python train.py --num_hidden_layers=12 --hidden_size=256 --num_attention_heads=6 --num_key_value_heads=6 --head_dim=64 --intermediate_size=704 --vocab_size=8192 --hidden_act="geglu" --norm="rmsnorm" --norm_place="peri" --norm_eps=1e-05 --positions="rope" --rope_theta=10000.0 --rope_fraction=1.0 --qk_norm=false --attn_scale=0.125 --bias="none" --tie_word_embeddings=true --parallel_block=false --extras=["capped logits"] --init="uniform" --init_std_qkv=0.0496 --init_std_o=0.00826 --init_std_up=0.0496 --init_std_down=0.0061 --optimizer="muon_variant" --learning_rate=0.00682 --lr_mult_o=0.653 --lr_mult_down=0.7 --beta1=0.9 --lr_head=0.00965 --max_grad_norm=2.0 --warmup_steps=200 --schedule="wsd" --decay_fraction=0.644 --decay_shape="linear" --final_lr_fraction=0.0 --batch_tokens=32768 --max_seq_len=768 --doc_mask=true --train_tokens=237700000 --max_steps=7255 --dataset="wikipedia_en"
Each number is 500 + 25 x the weight over its row's rms, rounded and kept within 0 to 999. Layers, rows and columns count from 0. Numbers have three digits each. The size before them is the row's rms in percent of the matrix's.

# k: layer 9 attention key, 384x256, rms 0.051, rows 211-255, columns 192-255
# q: layer 9 attention query, 384x256, rms 0.0514, rows 212-255, columns 192-255
# v: layer 9 attention value, 384x256, rms 0.0606, rows 192-193, columns 192-255
# o: layer 9 attention output (transposed), 384x256, rms 0.0219, rows 192-193, columns 192-255
k211 108:483510508492504509506507455468474503484507437506497533540451534487510504461458536443462524442511553453524504519516526508496525528491503491486521494576515504541503489510476488519519512522485453
q212 100:518470492478489484516517509543476489483485487497509492542531490531531494480509534492469500494511499477481535497503482485499490493500543492530527489460533509477483472470521488537511530522464535
k212 113:510500519521505494505514493466438528474520500502521511505517522505537539491535511512496493478478472507485503518443503504539538481512486506514486512474531435493509521528509506513482499517492534
q213 102:541544506534527508502519508486471490503477512510502527545475528574521526538499469498510516470493503500507504499500519535464469462538486460512486493486539459470489509490472441489496520485467497
k213 105:513480511487518519535479550513479533515463495474486457486539488544496505493466508516513494502478442511504545504496469522429547478509510487468498498521480437445489471541516471460429488496494516
q214 108:489458481513502495492477488502472491494461502509531504540497476506531500523505474527491476521514527502535489510500529519456483565493491463488533530488532469535479497518492535517508470529502500
k214 104:491456495533513501497502451502454516511503473502554481540498485496486510562481518489466474492493550503529456507480493495510508553510486542492473508495476494513478494502502475512489470465515485
q215 114:494474497530486505518493473502464498473492496505507508488501489497516481524524506471466503490521515563482528539517514530529484528496514503471515497523482487502485522483533547490521508523462503
k215 113:492496508564476533526502466498479507450499545515455542513493497485489474507528508521452495478505477509496514495528521500495454501538512492479521489457482499515488547473517511482545496474518441
q216 104:539508481562520483480473460493502496532487489498504473509517510482510472477520527510481500482474469453483508474502516553523509518456564512504509498516525513446501427475460508499532482478535517
k216 107:481527529535526532469487477514459520538476481518477498486530489526511480478484506490479491506473495505496454534435553499480507476527527465500548511478507544429483498485474479540494495518520554
q217 102:478523482533507517467490480486512493535518536527519484535504516486448532463476470486480442469484463535536481479502485490489490508499500555487452565508513467507501486505533563488549470468535502
k217 117:494512458536527479501470510533523529521497491510495517496542489431524492485489486515535497548506513547507484550496529468489524491483511501497489543477478519490517489477491469516518492528538450
q218 111:497504482530520511500491567536487485516472493515520509478500486514483530456501478541522493499506519523509495510524538461507504485509510527469524491554526516503490484571519510437505488533514533
k218 107:523491494528502477460528546519454501511472492503525484519514490530503505471531503553533499478514509521539527469479500539508522536500495468494522524512518510535474502513492448481510454499544495
q219 108:498528546494490530487488465518515508530497517546500495520515501529495509482531532503539476528470493531509480449505503546506500489514521542488438481510498484530562482499497494502519496502488481
k219 110:506509528496498491470456456494504501473503478506476490521485502535509492507472490505513485506491469511492513508533511519492503493506480502464477471485531551563542512470485475491519530529454499
q220 111:520500516461502458486496501492496470547469475509464476483494509471512482507461459431517489502508530528512459543503499512448522478523517557506516529489489482515535516513524511517499470507501487
k220 116:518493550441494478509503483452510520508485474509470500490458492447515471487486506500465496546526532517457524507530478491496496528477496513503517516473515519523506523470513503487534447490525468
q221 103:505484515510507501519506544518474484489497541507519486475489497460475504473492515499512520484497455533528491465523510567523452526523497456491501489488495491479515497522527458492476485532513490
k221 115:509489529511511494501475514501450478502492470475507534494478530475503511489506488492504539495499456499498510458511525488490511506496496484506510458459493501461521513554573475503501517466471495
q222 105:502484524539476480468505479477567504488502492511540525509469535450446539540513505479496511499512532510498508504480512492494486470505523476488531521484489526546477530490469508523481477509470555
k222 127:494530507547487491471508488442470544489503518498516464530488504507455490526503464519445532511493532484506504492489440505492452516465494511516526523510519540511482521502501517508530462544496500
q223 112:496490516541519452527544471535526507512494512514479523504542533503509469482497531499516505512483488457519531489497534519490507497480529526495540504447504470533484475469478503506528464485517501
k223 108:483497532535534493524508503481465532514501543481438513495501493521508512503498505512510499536536455480496491469498514531535494510519477519515484518498509521513523511470482499496499529514481531
q224 085:498489535487509538515504471510458492501487476508558487515486487478539530514509469504488545469515468472446493496486508546464497497494511492499505496489512496519464466501530496495477496495528477
k224 090:470506488451479514487524476467477461482512512511532492508547482533501517500491516493514512524506529481501502478505524517539493478504499505502498482534473484522534493513480476506466476515476509
q225 087:453508502467494479490507511489437485507480468511546502493467538516474516468503456482516513512530451497495480484519466528474522496519483528485503496538495540470474505491515474480550477496474514
k225 086:501507554483528496496461484502492513472488528465526506495466545492508522503483490505475476522487503516494519501475488452500481464486494480525533456525494523501423524453530499480506487480495535
q226 083:551487529498522517488520520487482473462524546531482502486502492480552506518516466510459511498500504518511492434494498491502497471481488449495459517503513507503519474507502495543522514492475494
k226 085:520525473526497506518484504511539504525477506482487494484472453478477494519500453487481497520496486490505488496497491530487482512524538513510494542468499458475528519506500508496493493494511504
q227 087:499527520540475487514470489514502456522511465456526534481503547551480517478511552480540492496535477491480468479500497509503459523492552518548473511529494506483461481498502484425484488513484512
k227 091:539491490474503489485460512446496560465462521516500482521468490481471492483500518522517468476471493501468539539508496479479511466505506480496477523486456497511480504489518538508533474478484478
q228 080:547535535513496500472454476508486524499515486486508511491507550535512500482494468466515500489498473507491456522488488513525513471480553516452503535522452527490515483463512508464486521503506502
k228 086:497540470524520517514489531473489477481461490523523492489480536534476472474527511513494537514499565478508526484503517494516467481487482488494526464506503506529566487487489470507501505515468477
q229 088:535499518480536470509513555466522493528527514502509476491452470462525516528516518490508517484502510534484525498531476551503499473470519464435510511470500522528503505494484511534512505502497500
k229 091:471520517481497470492510500507507516481501476524501533504500466446498542520485494481508526465486510515476480531527472487496449530508505528490507496494511525519517551482525496537494504507511532
q230 085:470488531508504540483520511523518516497490488468508523549574509556503466497484468466480510495532481469479465527531485505487504510492508543488498518512486479497502473509496499447491513473539517
k230 089:491504506465490544489489512456489499455534507505491476488510483522502482535498481432492489522517557472549524490485510467530474494447511482496525489520523462518506452505500519495516545485520492
q231 093:477549517508493509490492497481488495473472508496556481502510529526511472487496531503467506483497489491525437501527490529521530494523518570481496536525487492506479520480497512465504519509473500
k231 096:485501524524503547525544531459486469514509546458520440478497490504543487520502500490480482534479513477489514516473509494523506484505498517490495472523499531490522434504467509472528569492494505
q232 084:486541504497483478494516492531487502479457496577499547487511529455469492485493512526492532503448496506515524499512506494454543494522474532447513534517487494500529526457487477491509505488515497
k232 093:507499517528544517511472525494515477493543508533497504512491532517518535518519477481488498486513482454466485496525519482502475483459547501506507455490550514560442490458489465486514564486489505
q233 089:519444538483498519510509512482490493508514553474455510532515519499526501530511497506499509498490536491488504469516485489461504478456488460467459510467533428501477486477475503520478477486503495
k233 098:514486487519539527536544512472503505525506501476520463522511510501534475506489497494489464524494471551530471480531540535520527485506472496531538516491497525518500477492493508475463479482486533
q234 094:484448480483531509512504564484458484489531533474520495491468460454523476505474472510476466534485468458471538523512473489483474499505495519509504520481532469522445475501516500535486498485457496
k234 100:530522524500522512523518524484442514532501498495495439511521530486504479480504467526463490514494478520488517530505491500501527495544476493504482511501492538489492532533526484490495453511450476
q235 080:490524469509477490513516520484519492510522505454502442517498496512524490500456475495457491523529484532526503502481535509456484509465511505462470519529545491498500503478461503504455501478491485
k235 097:476480492528522497486527514455487488482534485499509435496480451546512522498490493509472471546484489484526509497493516484484512460521488512512515462513481503505497495520494506481481508498483471
q236 093:504477498501481513503476524455499490501484499510460476474496499480492513502503466498526491501507552524512505536496487510506500516461487487543522506431502451475508477470503510525479503498502479
k236 091:576520512506491482508456501490539499510503469536544515495452474507521483491496470520478513531482507527441545521481504493507491485484527481501438510527558506453548484526497525505499502486484494
q237 092:509520476509472502499520529470523477520512489492525521479516514528481510489517497490512504458512490467470470504511538514536486487501534488481532483480486504499531509531486513459537543505521470
k237 100:503524518472498498508480492480486499487489502490499546511539502520515496501502525463475506459540515477445532499485492505503463476467504456503517509494519469496507532497484502502506515479572510
q238 098:499506488504511511539503545488517466499485507516525506452532511533490583510506488483462478508501517472516485491481515509533505509504514503491501523508519509514527515546495508511466517535490489
k238 105:482507480529498527494505506462503489470489486487499485481526485498548490550493508496451483514492520511513502501523495543549481522456474470503485509461501469528497529521533526499484536486502488
q239 102:505493512499502494519481496485493549522444517481489522508496483479549464480485511491504517503495481515483518461509515482487514512500489476517497477515497495489521511530530509498436507478476481
k239 099:471503523512518498451496482538479528485488476503533501490461531498557519526523479526523498486468506525495494501498472519524484573505483516486510505440537488440522515505507541520483487514497551
q240 102:444473503507537468496520482468513521497531530470481479487512548516519477518467494488486504481478456530492488508533526521472530507517494486468499517553550453488506482480509520510503477469467480
k240 114:498521492484492455466541496462461495520525467494459438485456522488496469447521460475509494529515480519531490472505507504503533487493520502520489512523539499508475547466506519536503519536448508
q241 110:461501469483503514503481532471486480561500534470499492524496514495527475532490480552484506484521457539466516520493508474490520462465458474480496499512549475498493513491540518513451497493468464
k241 105:511444472492516502516483498513503540517497499525529512505499515510498535499495501493515481504499466516473539491468540457466555519498514485515521487577517514514538459522518529465476490510459479
q242 096:467503464514456501474508497530501504484479518524490519520461496494489537542493530497469488490482544499511467517507505545464484493492532546525504505528464502503519488487448534489435481498541506
k242 094:551493476533505488547517470528457523446537506511520487495483510483520493528502502494467476490485482478541461509546465488519490509509505582513479511498458458532506498465502493493434481513498474
q243 098:481523476521500520513533520513523465499486489570531516495559465490478497513508455538513485540456541506511504506476518513545530453469527468521521529440493504578499521451476478475506475498500534
k243 095:522499499526522502499505488522554518491483511524538473489489481510549494500535472482483498490487543441534486504488464546524532484523524551523476463514493519508494460470522449503474476543452529
q244 105:515508504456499483518473485489563521460530509531497535542481524478512494523514527479498526488540526461483536486484516459482483503462485465516494482496513487462474512491500491546482492508501497
k244 114:459530532493525526499505456481485537482533487488502492513490500532451504489514508532558512464520520458512473493485469484438527505521498523506488500488493528479500454534460530548561470495556500
q245 096:501489515510475514518440481508501508545481531491474503477473527519506485508505501520448468456458495497465475467488503498549530453490491545507484446529508484519525496474512463478450507485465494
k245 093:548485536549502514489492480492521474510520501503472506494507542484518509499514507475525445470454475445483474502512480546501513513536494518522535505496530455520459487530447508462475489474479460
q246 105:509472490551491540514494528538501470488503518522533492524487474447446452532549542518493512520514562448514511538497440458494462497508509493475490494481495494538514503525532478495509479529458439
k246 115:533500583507504548541493469505504511491515494515490504520508489483531509512510475514519487514476499463501471519505475512440517488483534473484520492506521481512484487498497450520522455544484550
q247 113:459485498477491517500518523463495459505550484511523468481463548487475499534504520501493528486483488526542526499527525501513492521452509481489527513516518486470512523495510468523526511493487495
k247 118:484490556512511499479462518462513470475476528508506474485515489465517463491513495507501510497511518532470503509494492503543478501473504504492472516501536535432516510517506497532476487497549496
q248 105:486502529496511513488483505493430482481503504506472473479481505517482507476490496479492502526492472457504509511499488523495527505519510523504496499522518541473499464486513436512518506463520479
k248 122:536494516546471478521525452445454511490472516477528462500473493493531501489519496463514484497562504496489522521499496499527499515557502507490494469524482522470548479496481475523436484462495522
q249 099:476498490499494462465501479482524508523481530541513531502463506556490501472492520456510495507459484541488490508464494476448510522461476526511537526460483561525508430521488516506515482532499488
k249 114:501480512474519500494514569424523511468512528494454569518454466534499518512490497470478459509543515530474485533445519501499503482471476505511533511492514524467500481487532539507486448486507482
q250 100:516521481485548479495488475464532516483506511532467495473514489522480463477517477516495472539473465484490505501497448515457475469484441501440516505551492498508472503523479474502515444497532529
k250 113:544458450531531499495509529487523476544499487504491517500528487510491464489450487468481460529523492551477506497490480531483468521513470509476520492524482503549470547494510512504450479519513489
q251 094:468488558456518527512508448487549494448524534464461508524506549483497529489492462542465512506456492488509477521515534527553514489530515527532488453487478483484494483479449485471542495516499509
k251 111:470491479476441515461550495518540482536495529488480506503521556541528487483521509514465515509474516516509559482514531509484497515529491490507488437514470488465514468474493519495517508539484502
q252 097:522499529491486515508494494484519495499502520486543495513447523473493536554491550461528512526534521480508494487484540483537477471489492486521485454495510494450523501495484535491454480524500525
k252 119:499506489482443538513496488532483479500478498487507486520499490494483502490484526506479505485490500507522485528534504486525465491464539482510509466508512517521462495467496530466516480472492471
q253 115:487524500490534525491488494521486532456538468468475494506471506511522537489505466517542487500480469504516481463477497509523487485453505515504512503513506525502530475508518472518514518555474539
k253 113:525514476484552497496499486524550512490496484517473470488446492517506552512514507517486468482499513465536564525474482513486491525510483508519519516536502525501504485479530503481520457504505500
q254 103:488497467546515537520566473496507459505489514536505539516491502446518528513517532467509521491497469547476484511487539480467511470492470516462530495481526477497525481474466518465434497487456504
k254 108:477497478474528518498469501527511510508518516500478508506469467524507550547513483502472479435479464517492448496466506551500525540493474520492478506495501487478499522514470522507496476493519481
q255 097:536507563474510530509519488465486471489499531556496490505436525506457458524516479478515501514491521511490516501495481489477512517507506486476494556477536477513499511520474504508474548529489526
k255 114:504521533468538466502460510474514476504495496469520450507460485543458469520469476532506514464541458507504487503487495474485522496461442497457489520485506496545504560499566551505514517498518487
v192 102:481484542517450485515517511495484491459492450421522497530529495550498522498496491503510492498489478487459511494503463479544483511529466513493516483460494499550480510501490537505470492501513470
o192 106:511451438507515497481504477488505523530498546542520490504492484477498494485506526482511477510539538514568477499496507505484528483473497489490505542506472521463533450498509494490483488516465468
v193 096:505528451515530510561492520566467476512497481465488520519484554532512509477482492494525519530493494524504514515508474500527485489503504480509496495489470480467561498511516486482469471514500544
o193 106:497506500508495474466504499460516518464515498511497503484488478526518517521516485506544496502525486537502519530510523501469497493537460472485464442543541523517456504477448477539489523497486446